Weights of a small GPT-style language model, trained from scratch on English Wikipedia.
Size: 13 layers, width 96, 3 heads of 32 (1 for keys and values), MLP 256 SwiGLU, vocabulary 8192, 2.85M parameters.
Training: 121M tokens, 3690 steps.
Each number is 128 + 32 x the weight over its row's rms, rounded and kept within 0 to 255. Layers, rows and columns count from 0. Numbers have three digits each. The size before them is the row's rms in percent of the matrix's.

# gate: layer 9 MLP gate, 256x96, rms 0.281, rows 213-222, columns 0-95
# up: layer 9 MLP up, 256x96, rms 0.273, rows 213-221, columns 0-95
# down: layer 9 MLP down (transposed), 256x96, rms 0.267, rows 213-221, columns 0-95
gate213 106:149107113078159098091110094120121134146136162127153142133119081167082149103199148152132130171138137132143202081162132168159126149126135113142127122123149100107125148159131077165120112178126142168127138120114126137109094164099247137084156086229118164180112130149138162060172150136153125164
up213 101:101104102137145171185136106130124103104138081137139135163169205104172052116136110140115156204121115202145097110134082074122083174140098116143082076122165159116097098105135147129145150162164155116023134102162144097117103117149123115146150105133108099168136183107192124114138149151140097124
down213 100:178147105074142128134146164185175143070109173088134156117164112188148149130125089174100124084168123140125171140123148173097101086173162143177129161175118125119094168138128149164082118102078111153092153156130103120093162124080158097073087152157176162137134094159133195099162172143071131136
gate214 100:100121105080128127162131097087119136157128088103080062157179099105134118149097119124095166115172095131155091149122167144111152091166102074151154142144172122068116158135191118080182123145132190120115062129134125181122116098062114152130104149204156135148129160140084133166162092147176076089
up214 103:124033124137136152109128107168146138114205069156161111124144102140108126112127114116102118143154118210108120059147077167133159120085127100104085070101123097153140179122167108139161087139213132173147118081111172150126126101135107126158144173103104109098124090089098159156137131134205137100
down214 100:063109076117145098109155102177144164172092145092171152144153151104152095169072169069122122110143133135142093084172128106177089087109118124148138133127120159141140107114077114124177082155109140126175124172139100104113154120096135144191143200086120079133080117169138148126162164194171159066
gate215 106:132179105144104106087095110136115124122095125099060119071158144147153153104123183124127136170173150130130066179126156164113134123063127164075064105117139112091106111102106151125175128195152114147145164113146116076113163128106160141106145137169114069104129157120177097155141196178216136154
up215 111:144149148177050088124166152112084160134110141165090112106121147104165176100095103121155062156120166130118125109138152217112102113128128190084119105142106121157107069142161137152122152135192121120150182128082124111104117075104121131155118103128132128098135166163128024088098142138136080182
down215 107:103167112122135111100170160078106150113144073149157119102118128153121114130083167117140121160135075191155121138113144163089130113123123098148128171114203083130121082080148075160131150077164095128144123140162206158128108136123125071123094094165156158030135111098147139142161080163163053137
gate216 099:120107146141113154056158108166121131160154082117129147083069082185106191155178142112137227204109095094192169097124193142074135090153114111113122074173138128067134077113142094126089137141130134134093138116145115136108123085124156089075136111131155143108131140118105128146127173105118131139
up216 094:200116158170121109107093175089078191126129148153128162091174131110072121163124139122070173168078128165168116109133146135149119108084139163129142097127121155090154159111183128114125125137150080198123085129063059134122168174191158073163138115145159108107173107134110121104069149131128130127
down216 098:124130129089152220129139105074144151141058100069122088156095112182078063122133159134152177110153119124159098114083138078152153119175116106149161113141102160136146109133140115162149132143100146112159125058076108108166176115103153148197130116200143151137149113119178147140172079103131170104
gate217 091:185144134062122126102107164161159179187171166119149137173150115110125151140113140112129102125212152135147144179135139133149091108105171135129151121139069082061047166094117120094098193150153146155151132110160153076126202131110160117096069104161093144146099148159118145124087158125106130103
up217 100:161108194154168162154123154143154093119159037103147082122103075134156121095115114134157096061124122087092101089086057140122090100144117150113121126111126082148135092072142130105089142125122159138138128148125078132145154105055144171136113087090154095195156143132085062156124142173149106168
down217 097:112110194090098100110154143178136104096131082130165098122121127122144095193158147095121101183200140097126107116094076188133113089099151112141138168144095118118098109144131091079096090117063114079028084124094169105126120129128140119121104154146138114182082136144089124108163131143103103200
gate218 103:165104119114148085088160091141149110095128170215115092126120181147154087114176156140116112078111178156137168133117107061191100117113107105094090122075124115143118097078177072114102158136086176125116118108138094109078126173149216180099105114153119115141172134148142131116143120085091102119
up218 102:067082182177119147111123159102167079144116158137139169120091175150128169089160129117155104136165087166200159073099131127151137127140115123133102148073112203140173142158107104092173131101188092132126117153168172172100079144117140147091141112125127135185112117091104172127167140207091127130
down218 103:206159124066102056146164059158148129113121172125142151056129173181160107163131153131129112184106149159105113138104136135148161157147089100088110093118149099129113132100119121074130112135095130116133096142132124072100118156109177073123074182159102138085185166129098074077099121153127087120
gate219 107:151148091114122123168107133169130081175156180133149128100077118086107170133178118147159105141112138101115153177129108191166140126152160117157131091142184163128141128090101117156135133142161102158175151119103240083165227111124148140120144147149126120119061188110084120147112143158168165147
up219 101:131175176118129128130116102079130095167114132082124101092103123121101133126147088080066119185114068151090136135146155111090112087210084155146140104119104185162145080168160150137170124144192127173181158129083078093073073104125101135106107186168159136181134112113120124148123075132131138126
down219 108:089144047156179113124106153103122115120140111104180133161131083154176126141116104073133085117138152143120083147102123112133109130127125137137131090157095130196130118113088116137207103058157101112157193131098128191093110175126149113186105071062180131172078152137085110133163098131096143096
gate220 121:114125116113096126156161067119136123137117146115089080143065140134129086151134121145149139166147135085120111137067107139139153107152137166093122139086114159141078146082128091028133114127124199135047061123201084129164123179167139149105137136179117134125135123211179111137159106137117091149
up220 106:085157073148157157130106126177140142116184191109118120162138111116139189100143090066107153181076189149142195140169162153158066107126115115141149166166084134134120148111075148168136181160125152160142106202084112158153130171162086144177142158104125133112136134117117167155137120164124182109
down220 120:102154105167164147127210082128099116105120120156111096132162156138154081152078135039170147136161122124139122134098154185143110103110090119205119130098156090103164107132059147206101075110107170116161137122054112134131122195120109156125086176141117125109094114177150129096116139123152127155
gate221 091:208150138066138109123168157097090129063117155121131117149114124130133091188146159097132167098188170049136142126134111162197110129099116184182151024120131138146118171135107154146158105130122148130115105094130149178121081111146136114126128093098105054154165125142118145080146138136094165138
up221 088:143110177207179099116133094132130098108162074154145134094161115155161065127111137189114101086108187134145085099151149126082139116116161147159120118107089088107150140046158082140120102132167095111132142147173124112138097115124106073162112170161178153154190166121186162165136131068140113099
down221 098:068135116112116146097094184153163099149103150135111132145105153144063129191120169115162119143124118079117087105106129100133118183112205142160147143124100154138115065201114188129124117163143127161116103092126151162161146070155161096203122162147102096108167144111094074128116120215096147121
gate222 100:128116069137088147146078088145161177136118141110061095189185139088128162064116097126134131173094158080079147088164078122118113150179164078175125157165196143124080109128192143128160139127134110160173137137136147131117130092145099103115130150182156066125092182138135152158128102128118153157